From a checkpoint of a small transformer trained on Wikipedia.
Architecture: learned positions, no biases in attention or MLP, tied embeddings.
Each number is 128 + 32 x the weight over its row's rms, rounded and kept within 0 to 255. Layers, rows and columns count from 0. The size above them is the row's rms in percent of the matrix's.

# layer 7 attention output (transposed), 256x224, rms 0.0998, rows 3-23,67-87, columns 0-111
size [107 115 111 108 118 112 105 115 104 113 114 108 102 105 112 112 115 114 112 108 112  94  95 103  98  95  99 105 101  96  97  99  97  92 109 103  97  96 105  97 108 105]
[[124  91 175 124 114  80 146 182 151 116 109 114 169 147 176 131 137 160 120 165 133  86 144 124  89  99 169 141 106 191  72 163 128 112 175 111  94  90  97  91 180 148 124 134 162  60 132 122 111 112 141 151 137 121 159 147 138 153 152 128 140 107 152 116 148 108  98 121 143 108 151 215  95 162  85 116  77  89 130 153 164 107 145 132 122 145 139  85  92 118 139 104  84 109 140 119 103 135  98  71 148  70 143 125 154 130 122 150 120 166  92 179]
 [112 104 105 220 145 108  81  96  78 137 201 138  84 105 156  96  85 135 165 146 152 124 156 138 112 125 137  92  87 157 123 115 139  28 171 126 112 106 200 113  88 159 118 176  81  84 137  86 114 146 173 133  96 118 162 106 109 115  84 146 146 112 108 166 139 135 101 119 136 131  76 138 129 156  93 155 114 170 112 136 130 129 116  93 172 104 203 153 119 163 116  70  86 193  89 106  99 101 139 144 133 135 144 101 126 123 114 138 111 107 110 128]
 [ 71  98 142 121 153 146  86 159 111 105  97 172 149 200 127 135 136 128 199 177 130 123 111  85 128 126  88 113 138 131 112 140  80 122  30 111 185 112 118 173 115 134 132 126 126 161 112 120 111 104 106  97 160 125  84 131  99 117  91 160 145 104 169  30  72 108  83 207 198 146 119 139 183 135  86  95 171 153 131 155  91 132 110 163 148 142 109 114 116 162 110 123 121 136 143  88 106 127 115  89  98  91 148 133 111 140 102 143 169 119 168 118]
 [127 105 118 209 163 161  99 141 110 153 115 137 119 165 120 117 170 185 109 130 126 166 133  66 154  75  97 127 141 131  85  77 180 152 188 129 106  45 119 144 166 161 107 137 185 124 132  86 138 118  35 127  98  86 168 146  87 136  85 147  72 158 134  47 125  73 111 168 105 123 137 114  88 153 148 138 162 101 149 177 110  77 157  92  78 119 116 103 169 135 113 119 103  96 122 163 188 152 186 111 148 111 111  97 156 147  99  91 164 150 132  91]
 [156 103 144 160 121 110  93 110 120 170 150  98 158 155  91 180 122  70 208  82 106 181  83 140 147 104 184 147 119 128 121 121  72 134  88  74 130 116 108 149 132 164 119 125 107 135 121 109 172  80 123 150  84 100 153 113 143 185 140 109 170 137  68 133  93 121 172 111  75 104 159 136 173 111 174 102 127 206 118  87 131 108  81 133 181 148 151  97 155 113 176 155 166 118 167 109 141 121  89 147 106 132  81 135 174 163 109 112 125 132 174 124]
 [137 138 148 175 140 133 151 121  86  87 127 169 135 108 135 155 182  74 146 147  88 133 140 145 137 140  92 152 122 150  96 118 124 148 153 139 176 194  69 115 106 110 122 172 125 140  91 138  97 146 115 154 117 106 177 111  90 108 101 186 114 109 149 147 135  76 113 118  72 147 142 107 134 126 139 138 110  50 123 136 176 125 125 115 118 109  99  74 196 106 180 110 150 166 111  87 143 126 136  94 109 131 107 137 122 111 132 112 110 115 109 212]
 [121 128 137 145 187 109 158 166  92 126  96 171 140 139 189 106  61  96 116 117 147 109 156 132 139 174 115  79 121 155  96  98  98  79 135  98 158 130 109 136 197 163 137  86 110  88 129  63 136 132  62 150 100 181 124 111 133 141 104 136 127 138 128 102 129 107 172 126 190 130 170 157 127 166  88  92 152 101 125  77 141 104  81 159 168 145 103  99 129 152 128  98 139 124 147 136 118 137 119 109 149 162  80 121 144 201 148 100 135  98 118 108]
 [160 163 153 122 157  61 121 129  81 129  98 109  61  86  69 152 161 129  93 188 153 121  89 116 150  68 102 137 144 104 147 131 122 110 120 133  69 138 141 162 141 191 109 140 166 143  71 146  97 101 132 163 155 200 192 177 106 134 150 127  68 113  96 155 137  94 101 136 121 161 135 118  90 133 111 142 135 106 187 114  96  93 110 145  92 129 163 126  90 127 127  88 110  99 117 120 179 126 123 159  77  95  89 162  99 126 147  95 102  94 138 111]
 [138 181 112 135  93 147 130 168 133 122 119 149 133 105  88  87 168  92  82  74 159 144 125  87 136  87 131  79 115  75 149 139 146 141 138  80  90 102 163 155 106 120 103 158  70  97 158 187 145 147  91 107  91 123 129 186  87 188 128 120 110 169 174 119 128 121 112 134 103 147 117  98 166  82 133 119  74 102  86 117 117 128  94  27 104 125 119 150 123 107  95 136 140 186 118 136  94 114 119 129 153 150  82 161 115 141 108 145  85 129  54 184]
 [106 159 169  69  46 103 168 128  92 141 104 109  54  90 107 125 116 111 156 124 119 191 111  96 150 178 165 101 129  82 166 127 106 152 129  98 154 145 149 134 135 107 136 132 186 179  52 166 109 118 159 150 129  93 126 125 128 122 123 159 208 107 108 104 124  96 133  86 126 152 123  77 149  87 136 107 154 117 176 205  99 123 121  83 141 142 139 150 138 140 129 175 102 119 187 157 125 170 170 101 141 186 171  97 140 118 171 132 157 121 154  97]
 [125 193 115 149  93 161 126 138 136 125 116 105  84 159 100 144 112 135  69 152 104 104 126 101 116 135 187 182 100 179 111 173 169 147  93  73 151 142 194 130 122 184 108 191 107 116 161 132 114 163  91 133 124 130 105 185 115  93 150 149 118  53 131 153  65 119 133 165  65  55 172 126 104 142 108 150 172 134 147  97  67  79 169 131 108 165 136 141 117 115 135 120 137  87  99 148 109 168 124 134 201 105 125 171 187 171 123  86  98 137 131 122]
 [177 103  92 153 136 122 102  89 107 146 149 119 144  98 176 135 184 144 116 121 166 100 117 162 145 133 110  85  97 130 123 104 127 128 128 151 129 133 141  90 188 113 121 160 139 141 110 113  94 146  99 122 198 126 172 144 158 150 181 143 111 144 222 179 122 168 156 140 130 104 155 123 131  69 135 119 163 139 135 179  71 170 114 130 117  55 161 149 106 131 141 137 155 157 153 159 115 166  45 109 138  94 120 167 196 129 125  96 118 148 140 101]
 [155 144  85 157 135 193  95 128 139 130 171  83 215 185 143 137  94 174  87 107 225 105 172 135 144 117  96 103 118 143 110  82 148  81 134 193 156  76  98  77 140 119 143 128 151 153 116 131  89 102 191 118 123 101 112 121 130 147 123 114 157 163 193  76 153 132 127  78 109 110 150 165  98 138 167 120 178 161 110 114 137 126 134 183 120 194 139 146 100 110 118 103  88  93 147  83 151 143 133 100 202 109 124 100 126 115 138 145 178 161 129 167]
 [135 160 144 209  85 178 184 109 109 173 154 154 154  96 133  89 132 164 153 154 148 165  84  90 117  76 119 160 118 184 151 105 190 135  73 145  97 114 110 102 110 114 120 131  37 166 137 130 111 116  80 155  95 114 154 195 190 136 155 149 148 111 115 118 158 148 103 153 140 103 124 147 138  90 151 141 114 117  96 133 164 166 105 183 140 145 110  96  90 146 147 137  99 176 190 112 108  63 124 121 138 158  99 140  80 168 106 131 127 122 183 102]
 [178 105 162  92 137 222 159 142 128  71 162 110  97 150 104 101  92 135 143 148 170 111 120 129 124 129 129 137  71 103 107 148 150 100  96 130 106 100  83 108 118 148  85 144 131 117 126 133 147 126 173 104  92 112 174  90  55 131 174 134  92  82 156 103 113 125 124 141  94 117 113 144 134 166 110 150 168 153 119 113 119 196 118  94 149  64  84 147 144  90  98 151 142 124 133 108 116 126 109 122 113 135 125  97 106  59  95 135 120 121 137 100]
 [149 154 211 174 132  96 161  74 130 123 162 108 191 121 119 177 142 119 158 122  84  80 157 140 104 100 133 130 135 133 123 136 104  95 127 183  92 168 158 146 146  93 145 139  70 112 123  85 125 119 101  78 129  88  76 150  61 186  96 175 179  99 127 164 125 110 121 153  93  95 120 157 159 179 139 133 101 105 118 137 239 140 134  92 130 131 122 123 105  86  87 144 129 160 159 186 145 118 101  81 119 151 163 123 114 115 169 160  95 118  95  98]
 [107 170 115 116  70  75 101 148  77  85 158 159 120 125 141 161 157 173 134 100 156 117 128 137 112 127 180 149 122 153 113 137 129 112 116 182  80 130 187 154 181 159 152 191 119 151 144 185  97  95 114 158 137 132 130 161 135 142 121 114 158 138  56 134 112 129 102 181 140 144 100 138 157 138 128 168 161 106  93  98 110 149 187 116 160  64 149 139 107 189 108 108  84  66 135  91 180 134 166 125 176 125 214 106 104 166 136 143 139  93  83 102]
 [108 111 145 146 162 157 129 107 182  98 145 150 144 130 208 107 136 151 152 172 113 116  79 180 183  75  70 141 138 109 143  93 141 129 112 131 105 122 146 148 114 124 115 106 116 167 131  84  88 150 129 161 156 110 160 117 108 141 151 122 101  91 163  97 125 134 141 175 127 148  51 151 156 141 153 102 127 145 175 117 127 119 123 103 159 110 176 167 102 112 109 212 100  83 143 106 114 180 120 118 104 123 114 150  82  90 151  98 104 159 130 127]
 [141  99  95 128 135 153 111 131  90 181 121 167  98 142  87 176  98 162 138 122 145 200 168 147 130 154 127 119 116 146 159 144 102 135 104 123 104 146 130 146  94 103 164 133 140 130 142 138 128  62 153 150 115 168  67 150  94 115 141 159  69  99 163 132 126 171 212 194 186 113 132 134 120 151 124 139 124 132 178  97 140 136 190 108 112  97 140 110 142 102 152 175 119 149 138 137 112  96 127 138 160  86 101 107 125 136 112 160  84 130 128 180]
 [168 121  80 133 110 146 131 127 121 181 146 132 142 132 112 101 119 171 147 117 179 146 131  83 154 131 129 165 177 144 145  85 123 117 145 128  87  89 150 198  96 175  58 168 149 149 133  86 105  94  99  82  97 173 185 126  75 180 116 123 140 104 121 115  79 139  82 122 149  77 156 118 170 182  80  89 155 123 117 142 204 177  72 106 155 139 146 163  82 101 123 110 125  88 109 115 146 164 181  98 146 167 167 106 153 160 130 127 115 143 164 130]
 [ 95 146 116 188 113 184 157 163 174 178 121 171  99 132  99 126 180 174 198 100 131 100 140 126  90 160 136 112 106 121 205 147 122 125 173 100 156 119 119 101 147 130 185 100  70  62 149 122 170 172 136 113 176 147  65 146 196 128 155 130 130 167 219  98 132 123 122 130 115  83 135  70 151 174 113 104 112 123 120 153  59 151 182  99 112 107 141 191  96  97 113 176  70 161 162 121 143 122 127  98  84 169 123 123 120 137 148  74 107 107 124 150]
 [154 150 161 116 105 144  96  91 149 188 142 152 110  99  93  96 124 173  79 150 130 117  70  74  75  91 155 162 154 104 124 132 140 155  98 180 123 104 117 113  86 141 112 120 115 205 170 134 140 156  81 149 132 140 128 109  74 132 118 144  95 127 207 126  98 133 118 180 121 122 109 124 108  81 144 117 156 126 112  99 130  91 110 119 150 126 121 200 125  86 106 126 131 161 138 163 142 153 128 136  80 112 162  96 144 132 164 131 137 119 140 147]
 [124  76 191  97 177 154 127 105  92 105  85  90  91 181  63 182 109 152 127 118 115 178 137 100 134 129  80 129 190 178 208 132 114 187 139 134 123 141  91 166 112 135 125 110 151 161 146 150 144  84  89 196 128  90 143 117 120 152  88 126  96 103 147 140  80  84 147 180 155  76  82  79  94 139 177 110 132 133 116  90 123 156 162 121 114 152 105  96 131 129  63 120 207  92 137  99 121  64 136 151  96 142  90 214 109 114 167 113 172 114 117 137]
 [123 151 146 163 116 132 173 149 134 112 130 132 132  60  79 107 139 100 150  93 131  72 117 133 193 156 125 173 110 132 172 116 170 142 134 123 135  93  59 125 116 139 122 134 134 134 102 103 108 121 129 120 148 179 130 143 185  89 113 121 159 122 126 172 150 135  87 108 118 173 129 193  74  75 114 129 106  98 172 116 136 127 187  96 102 154 141 113 103  94  72 164 152 120 145 114 109 129 154 157 190  69 120 123 115 122 155 137 103 149 168 100]
 [118  88 134  87  92 110 104 130  65 111 169 131 128  78 103 163 148  72 192 188 147  93 143 135  96 179 136 126 132 137  59 117 114  90  95 160 162 183 113  67 126 101 154 128  95 139 127 118  91 129 165 135  93 152  62 102  80 182 167 140 157  77 159 178 208 134 127  95 117 119 145 125 120 143 197 101  87 115 167  65 149 131 105 140 156  93 189 157 107 133 105 123 122 144 136  91 142 117 112 140 142 153 187 174 163 103 157 105 169 111 145 151]
 [139 137  72 160 143 161 150 130 110 107 119 165 152 111 107 134  74 188  92 152 149  24 154 111  72 125 145 174 119 114 132 129 106 129 119 182 117 127 159  83 123 150 114 128  94 166 121 119 117 126  76 123 211 142 118 151  92  83 146 179  56 142 138 126 131 150 124 164 177 151  58 149  63 127 127 133 107 144  94 191  43 101 148 110 109 103 159 142 113 133 101  94 137  94  81 192 106 136 128 117 143 156 152 128 142  68 204 156  92  98 142 124]
 [ 99  85 124  94 191 131 156 159 105 146 119 104 144 126  72 106 170 156 105 168 201 161 111 142 131 109 162 164 125 138 120  99 164  86 111 155 119 105 125 169 151 174  68 124 101 106 143 137 111  91 180 115 141 104  72 109 185 103 143  65 104 129 158 145 122 139  88  99 160 154 156 112 115 147 117 185 122 122 114 141 143 115 151 144 106 136 142 120  33 158 130 138 129 100 151 175 114 158 134  94 179 133 127 105  97  87 115 162 196 123 141  95]
 [125  85 147  48 158 129  94 132  71 137 136 105 118 117  22 114 116 181 126 158  92 171  95 171 105 119 177 113 135  99 151 148 150 139 138  88 127 183 137 149 113 168 116 178 142 144 135 136 115 135 163 162  73  95 101  98 110 161  43 164  86 164 154 134 126 154 154 117 109  98 122 136 161 175 129 168 117 118  96 166  33 172 121 131  87 126 122 139 136 162 146 142  70 130  68 130 117 132 134 133 180  81 172 135  93 117 130 187 189 144 126 148]
 [132  82 111 139 124 107 191  92 178  90 149 134 216 181  99 129 112 179 139 145 153 206 127 123 100 102 164 114 164 122 108 164 168 149 152 127 152 126 124  85 109 108 115  91 137  80 164 147 151 140 117  87  94 116  96 139 132 183 139 159 193 152 194 113 111 116 167  81 141 129 128 119 142 163  75 118 127 169 143 181 133 154 140 115 157 154 137 158 142 161 135  98 167 140  86 140 163 118 121 107 113 156 236  93 195  62 155 112 123 132  94 150]
 [ 97 141 129 104 122  86 104 102 104 150  90  99 132 154  55 135 123 106 168 127 122 144 128 167 125 192  99 153 129 113 166 115  84 186 177 145 141 181 142 163 169 138 175 123 166 108 135  84 111 117 176 100 157 134 127  95  97 120 132  61  96 142  86 117 206 127 184 139 118 104  93 105 101 135 125 145 126 147  76 119  73 142 175 140 114 150 170  55 194 142 124 129 175 141 162 109 111 131 136 142  86 117  87 138 149  68 106 197 115 158 110 105]
 [133 129 133 137 190 100  42 114 179 106 100 110 151 136 113  80  95 161 118 114 128 114 144 151 115  92 106  87 162 139 134 108 154  90 141  83 174 141 110 152 125  96 136 125 118  77 178  93  75 104 120 130 168 179 110 101 106 157 118  97 112 182  75 155  91 128 157 175 154  80 132 134 132 139 142 175  85  67  72 128  93 130 105 139 130 173 128 108 109 119 126 157 132 111 109  93 152  70 151 119 135 107 155 176 148 166 105 116 141 155  72 106]
 [105 121 121 106 148  98 120 145 160 115 141 131 140 132 145 150 129 139 111 132 106  88 111 159 155 122  79 141  95 111 153  64 103 137 130 119 105 123 152 107 135 158  95  75 113 128  93 118 114  85 144 107 132 125 141  32 119 155 156 158  77 158  91 109 191  80 140 102  68 168 155 109 156 108 163 163  62  97 115 166 166 197  82 132 184 115 150  84 117 150 151 187  98 164 149 140 144 124  85 105 121 143  93  79 106 132 156 130 129 126  98  75]
 [121 153 163 160 127 135 121 126 156  54 163 152  85 138 134 126 113 152 121 148  74 128  54 172 113 149 163 182 137  98 116 178 112 188 132 156 126 174 103 119 135 172  80  81 121 117  70 147 136  64 164 128 113 174 147 117 100 126  98 206 153  62 131 156  79 155 125 138 117 111 162 134 104 113  96  96  88 101 136 161 164 104  88 123  86 101 117 146  99 123 188 164 124  36  87 137 117  50 177 197 133 100 161 113  90 123 118  93  97  86 167 136]
 [ 78 132 130  89 100 146 133 149 156  97  59 136  59  80 166 165 146 112 116 125 159 128 132 142  99  94  64 105 126 137 147 154 107 153 125  81 106 118  93 145 167 137  89 106  78  70 144 153 169 191 105 132 126 160 162  79 120 112  92 127 178  70  87 127 104 164 136 144 125 115 116 112 157 125  93  93  99 152 148  96 109 121 167 106 135  94 115 101 151 148 112 137 134 129 129  88 123 122 123 203 142 149  93 176 137  45 120  56 110 187 154  91]
 [112 112 239 110 163  86 148 169 138  86 110 130 132 138 108 154 123 115 126 142 105 141 168 123 204 114 115  96  78 144 134 119 157 107 209 129 171 140 126 122 102 116 172 189 114 134 126 177 138 140 158 115 128 128  65 103  92 114 102 108  91 126  99 103  64  63 114  84 157 117 136 103  69 160 109 152 136 146 119 149 147  99 160  94 151 103 114  64 164 130 126  92 181 131 148  57 117 173 134 140 100  97 138 105 129  58 135 150 137  88  94 143]
 [ 46 167  79 166  91 115 158 160 161 147 127  74 127  57  79 180 111 156 118 131 118 137 141 166 162  60 118 136 120 110 127 133 147 111 103 117 144 113 111 148 127 134 113 185 155 133 171 143 155 151 130 120 157 116 147 143 135  92 149 180 142  79 142  75 147  90 135 110 154 139 128 141  96 115 135  92 114  86 148 105 146 107 100 132 137 126 140 148  84  65 166  75  73  99  78 147 134 157 104 157  95 135 163 120 163 134 184 118 101 133 104 175]
 [141 204  83  67 110 115 100 154 118 113 148 130 135 114 134 120 160 136 140 115 152 169  96 115 190 156 124 134 101 140 125 134 168 158  87 140 173 105 101 153 148 124 118  62 202 125 190 141 112 129 134 131 127 145 138 105 153  59 135 123 108  90 121 118 147 134 146 162 108 139 158 121 137  96 155 139 128 107 141 122  27 145 135 138 122 105 110  74 117 106 164 140 143  83 191 138 165 116 149  90 127  81 139 131 117 111 138 149 134 150 149 118]
 [ 71 104 137 146 153 148 153 145 150 176 125 128 179 122 112 118 127 152 155 131 151 141 112 160 134 114  93 119  72 137 168 113  85 147  65 104  92 154 102 113 106 137 123 159 159  81 170  74 121  91 155 143 124 104 106 140 107  94 141 131 123  78 119 179 100  84 105  68 184 131 157 135 121 148 165  85 137 143 114 135 162 138  93 170  81 155 131 121 113 153 159 112 111 124  95 189 119  90 135 144 139 164  68 124 142  74 171 147 163 138  95 184]
 [111 181 150 170 158  87 190 148 129  89 146 137  96 164  54 116 120 104 132 137 119  75 180 136  67 215 159  71 107 126 107 162 115  60 124 100 107 155 138 154  82 120 156 168 115 101  63 135 119  99 131 116 132 163  88 102 102  88 111  96 144 125 160 154 151 151 117 136 103 193 201 119 125 148 127 165 134 120  86 158 106 195 109  72 132 122 106 163 145 121  92  96 126 116 115 124  98 124 144 148 143 120  96 134 161 149 101 114 140 127 128 149]
 [158 118 113 151 112  97 136  87 153 135 126  80 187  90 130 128 169  87 148 116 102 104 108 138 114 136  85  99 167  76  59 148 129 174 103 121 110  73 111 157 134 162 141 134 114 100 130 108  51 124 101 161 140 122 188 108 131  95  95 163 130 160 165 158 158 108 126  88 107 186 108  98 124  72 160 125  96 154 149 135 172 135 104  97 120 106 130 148 104 104 135  60 110 112  90 149  96 142 130 173 113 149 170  93 140 101 189 123 112 126 174  86]
 [139 151  94 141  48 161 167  93 178 154 136  79 129 179 112 132 133 108 119 106 147 106 118 123 136 147 105  83  94 135  95 111 147 153 119 185 135 131 148 101 157 133 124 131 191  99  94 185 165 177 116 163 170 115  99 149 154  90 164 106 147  97 141  72 107 126 149 118 138  95 107 160  93 121  63 110 139 142 128  78 129 159 113 189  74 146 109 145 207 117 155  92 125 118 153 160  95 108 114 151 141 124 140 103 100  80  46 121 144 121 128 111]
 [ 85  96 185 150 180 155 104 111 122 109 196 161 133 175 161 116 134 143  49 162 113 139 148  83 174 121 118 180  98 164 164 106 160 136  67 172 161 142 173 157 170 118 104  86 165 145 134 144 159 139 120 171  84  81 190 141 149 119 120 112 159 133  43 126 114 122 144 135  84 130  71  86 134 132 110  74 186 119 121 126 128 162 105 124 117 123 135 102 113 110 140 123 142 175  91 135 152 125 122 119 147 145 133 130 167  98  90  97 116 127 138 100]]
# layer 7 attention value, 128x224, rms 0.116, rows 4-23, columns 0-111
size [109 107 100 111 107 107 109 103 102 108 102 100 108 107 103 106 113 104 109 109]
[[125 151  85 131 105  89 129 130 143 119 134 199 151 184 192 116 119 118  87 126 152  50 122 100 104  62 156 132 139 104 124 103 172 156  98 127 194 152 178 108 105 147 125 117 143 130 128 159 122 116 171 144 130 100 105 169 113 105 167 138 158 109  60  88 167 176 142 107 144 159 166 132 208 163 155 115 161 104 114 171 137 122 127  67 116 109 144 118 124 100 157 116 103 158 135 121 182 165 200  73 142 106 147  83 157 122 124  83  53 174 142 113]
 [110 152 133 105  56 117 131 122 138 121 120 144 142 128 124  92 110 168 125 120 147 137 113 187 111 151 101  76  67 148 103 156 136 138 167  98 117 126 180 132 174  79 133 110 126  61 168 154 153 166 158 110  76  88 126 126 118 126 184 183  73 147  85 119 176 157 138 141 148  95 116 106 123 186 142 117 105 137 136 131  85 124 138 140 142 150 109 138 193 119 151 136 108 155  97 162 215 190  56 152 136 127 183 137 135 133 125 126 127 129  70 160]
 [ 87 189 129 131 152 103  91 108 222 117 157 101  88 173 134 140 134 115  57 117 161  94 129 138 115 101 166  93 126 126 214 179 127 143 139 100 100 130 133 132 102  85 100 140 158 105 159 153 167  82  87  98 132 165 151  99 145 110 126 137 164 140 117  95  70 165 209 173 176 150  92 151 137 140  87 163 121 184 130 137 168 122 130 165 174  89 114  92  56 149 179 129 142  97 136 130  97 138  75 143  75 138 131 128 139 148 144 127 112 150 147 116]
 [118 135 141 152 138 111 118 135 159 160 179 196 176  71 146 101 167 112 167  91 111 142  59 153 161  88  48 142 146  71  87 167 149 106 164  92 119 139 143 145 124  72 131 174 160  79 112 146 112 135 165 173  66 153 143  69 119 109 171 116 168 113 132 102 164  81 116 132 146  98 112 148 159 112 131 109 149  97 182 147 205 145 112 177 132 134 105 116 135  86 161 131 137 119 111 104 176 100 108 150 144 107 115 115 133 140 121  30 141 110 144 133]
 [115 185 161 110  93 155  93  83 181 144 132 151 114 177 184 155  87 108 141 168 142 109 108 125 124 108 105  74 152 111 218 144  93 150 149 152 111 144  93  64 140  93  98 133 135  94 161 179 123 159 125 110 128 189 111 177 169 178 156 115 113 118 106 118  91  91 159 167  71 146 155 147 150  86 137 137 124 115 137 133 164 133 144  93  97 148 145 186 144 124 115 118  50 144 172 138  54  99 117 171 127 131 128  99 101  99 120 176 132  96 120 142]
 [134 133 131 189  40  61 115  98 129 138 125 114 166 162 184 186 176  96 115 148 103 132 121 118 148 109 115 117 126 145 109 149 117 150 105 170 111 163 124 131 136  69 153  99 154 120 135 145 114 113 103 103 144 173 213 163 133  63 154 118 200 131 129 146 139  95 107 110 107  96  98 128 106 141 205  93 152 141 124  96 149  89 112 130 148 129  90  96 173 108 129 135 136 126 168  97 150 124 134 135  62  78 104 151 166  92  80 114 127 157 143 143]
 [122 139 166 114 165 157  71 144  89 172 110 161 157  45 111 126 106 139 132 125  83 101 191 142 109 106 112  51 136 130 184 125 104 122  85 225 114 122 153 134  96 142  90 152  84 177 165 129 180 106 121 120 150  86 180  72 125 104  51 133 149 120 135 110 154 166 119 164 121 110  91 111 115  92 165 137 128 143 122 110 158 116 184 195 139 110 159 149 137 117 172 147 142 143 130 137  77  88  91 123  97 114 102 128  79 143  98 160 147 133 164  84]
 [109 178  76  98 173 131 122 170 169 147  78 197  93 101 195 169 132 170 125 132 106  87 146 107 123 109 139  86 196 170  85 119 150  61  93 108 167  91 139  82  61  73  96 102 112 161  85 154 111 158  92 138 128 107 127 130 188 106 104 132 182 111 178 163  75 115  85 146 149 106 146 179 115 170 144  84 163  81 141 138 107  86 119 169 121 108  94 137 116 120 145 109 137 126  97 147 140 126 102 137 124 141 194 124 121  84 127 128 144 133 147 130]
 [ 92 127 122 162 136 130 147 128  52 103 185 167 160 139 130 143 133 162 121 139 119  66 128 148 118 139 114 158 153 165  98 118  92 139 118 153  51 115 108 171  88 130 126  90  86 151 131 116 139 171 110 108 131  79 155 115 123 140 107 149  69 138 215  63 175 120 148  89 116  81 144  84  78 164  88 117 167 166 196 162 130 148 117 159 163 131  95  98 123 124 148  77 131 132 171 114 156 169 114 185 112 147 102 149 109  65 214  94 137 128 140 133]
 [174 148 122 133 200  90 105 135  38 124 111 160 149 126  98 174  84 194 175 135 192 174 168 106  88 135 143 103 148 127 105 141 127 172 150 127 185 112 145  97  81  94 169 171 123  88 115 124 167 172 112  85 167 168 120 137 181 162 117  87 101  95 113 164 128 152 164 129 171 121  24 115 144 141 119 113 104  85 145 134 135 109 137 148 108 128 102 133  61 120 110  79 173 158 122 100 104 173 175 157 130 104 154 148 110 122 127  87 152 144 125 121]
 [117  96 140  94 139 141 164 128 150 193 103  91 142 156 129  66  95 116 103 138 168 103 173 141 101 145 125 110 101  76  78 123 104  97  93  87 160  61 116 162 140 102 163  72 200 109 156 120 126 152 121  93 112 137 164 121 127 117 123  49 133 170 154 103 160 136 150 110 127 127  73 191  48 142 107 138 170 168 166  94 139 121 144 141 125 195 159 154 109 133 144 110 106 160 164 162 156 147 167  48 110 131  57 101 130 125 147 130 164 152 114 154]
 [149 107 127  73 105  81 135 155 131 109 178 144  86 143  89  82 128 118 165 172 134  99 103 134 126 181 132  75 169  63 103 159  97 123 117 113 178 174 192 176  89 110 103 127 178 128 131 143 135  87 131 105 134 176  90  91 129 186 154 161 128 139 118 173 123 113  64  61 213 123 126 140 156  59 114 133 118  87 126 135 132 178 125 117 108 128 151 116  67 136 100 104 121 139 103 198  85 133 147  89  99 130 139 201 148 194 186 133 165 103  47 133]
 [176 136  87  86 157 105  97 122 161  92 156 134 162  82 182 134 149 151 134 124 130 172 131 158  76 177 146 128 198  78 129 116 135 144 120 109 172 107 165 181 120 135 132 114 190 146  82 140 130 112 114 173 122 110 182 115 149 139 151 124 199  88 100 129 137 123 199 157 106 124 127 125 144  90 166 135 103 152 158 121 127 208 129 117  97  96 174 152 126 100 124 158 110  95 138 169 164 124 104 165  78 136  98 151 136 142 117 145 123 150 158 141]
 [130 102 115  62 144  80  58  39 119 119 135 175 109 152 189  91 143 123  84 139 156 150 214 137 147 167 171  92  97 132 146 132  93 149 166  94  98 129 110 147 155  91 124 127 114 125  82 125  94 105  98 122 103 137  57 103 104 116  93 108 104 141 102 155 157 138 104 136 100 146 120 149 125 155 116 118  89 141 130 156 163 105 114 164 103 136 172 156 133 195 106 107 244 186 199 120 109  80 147 117  99 152 115 123 140 133  87 119 177 105 174 108]
 [ 76 103 191 117 190 124  92 114 112 124 100 138 136 116 194 144  80  62 100 114 134 102  78  98  90 109 152 115 127 151 169 149 149 100 136  64 138  47 211  90 144 135 166 121 111 130  81 147 124 122 125 101  75  95 143 152 135 149 178 115 127 161 114 119  80 118 114 111 159 130 132  90  74 127 113 131 191 112 120 123 132 109 115 145 152 165 110 161  83 107 177 133 136 171  71 147  89 124 121 182 127 135  81 159 128 114  76 138 188  95 144 163]
 [113  66 166  90 133 122 120  98  92 132 119 127 102 190 151 144 101  72 109 140  79 122 151  92 120 172  96 117 142 146 143 125 134  89 160 140 199 133 117 122  80 113 132 143 166 165  55 108 140 203 172  67 131 184 140  53 169 139 168 137 105 135 160 100 174 175 155 108  98 108 127  97 130 110  97 154 125 155 142 132 169  51 152 167 173 133 154 167 146  45  97 105 167 145  93 108 145 158 112 142 110 145 129 152 142 157 159 130 112 117 187 107]
 [139 153 103  72 113 103  54 135 110 151  67 158 106  90 144 130 161  77 141  98 156 157 148 170 143  96 122 176 178 151 105  79 145 147 178 162 159 107 113 125 134 143  93 101 134 169 124 101 108 106  97  63 154 133  77 151 160 117 140 149 117 162  95 135 185 113 115  97  87  91 139 173 116 139 119 130  54 137  69 149 143  53 110 151 103 100 142  66 106 119 189 143  96 148 120  89 149 167 106 132 163 131 149 112 139 136 110 114 109 123 131 147]
 [138 144 143 137 155 148 122 179 111  75 148 127  99 158 131 102 140 152  89 164 144  88 110 122 119 175 120 142 107 171 141 139 103 111 157 146 139 105 122 143 115  95  91  65 108 147 106  80 207 159 140  82 232 138  88 142 110 150 195 148 147 120 120 147 105 124 114 130 133 117  91 151 110 146 156 153 106 116  79 137  85 139 130 180 119 209 165 130 194 138 131 170 155  85 210  90 190 128 132  67 189 167  81 120 158  85  94 140 121  91 178  74]
 [136 124 154  99 169 163 107 171 199 184 127 132 163  77 134 170 116 154 103 134 126 177 119 120 106 118 148 134 130  91 137 175 145 132 102 109 180 104 140 139 145 134 139 131  79 130  88 148 137 167 161 138  84 115 151 107 112 100  94 177 131 140 115 149 150 157  76 123 143 209 139 153 135 113 177 135  89 144  75  91 128  91  91  82 147 119 144 138 127 118 163  89 167 126 138  97 149  71 134 144 148 120 195 159 171 195 121 127 123 141 147 139]
 [147 102 123  95  81 107 114 159  83  86  89  83 130  61 140 140  60 160 121 129 181  84 153 141 117 139 151 120 148  76  96 148 139 120 129 129 122  88 149 110 100 187 144 181 127  94 140 109 131 143  91 165 140 157  64 100 106 150 154 166 137 151 138 159  74 146 105 153 142 101 123 160 107  95 113 170  81 127 209 172 125 137 145 116  98 144  54 133 179 124 117  86 131 129 178 150 140 120 131 103 103 129 144 189  86 103 145 155 111 152 106 142]]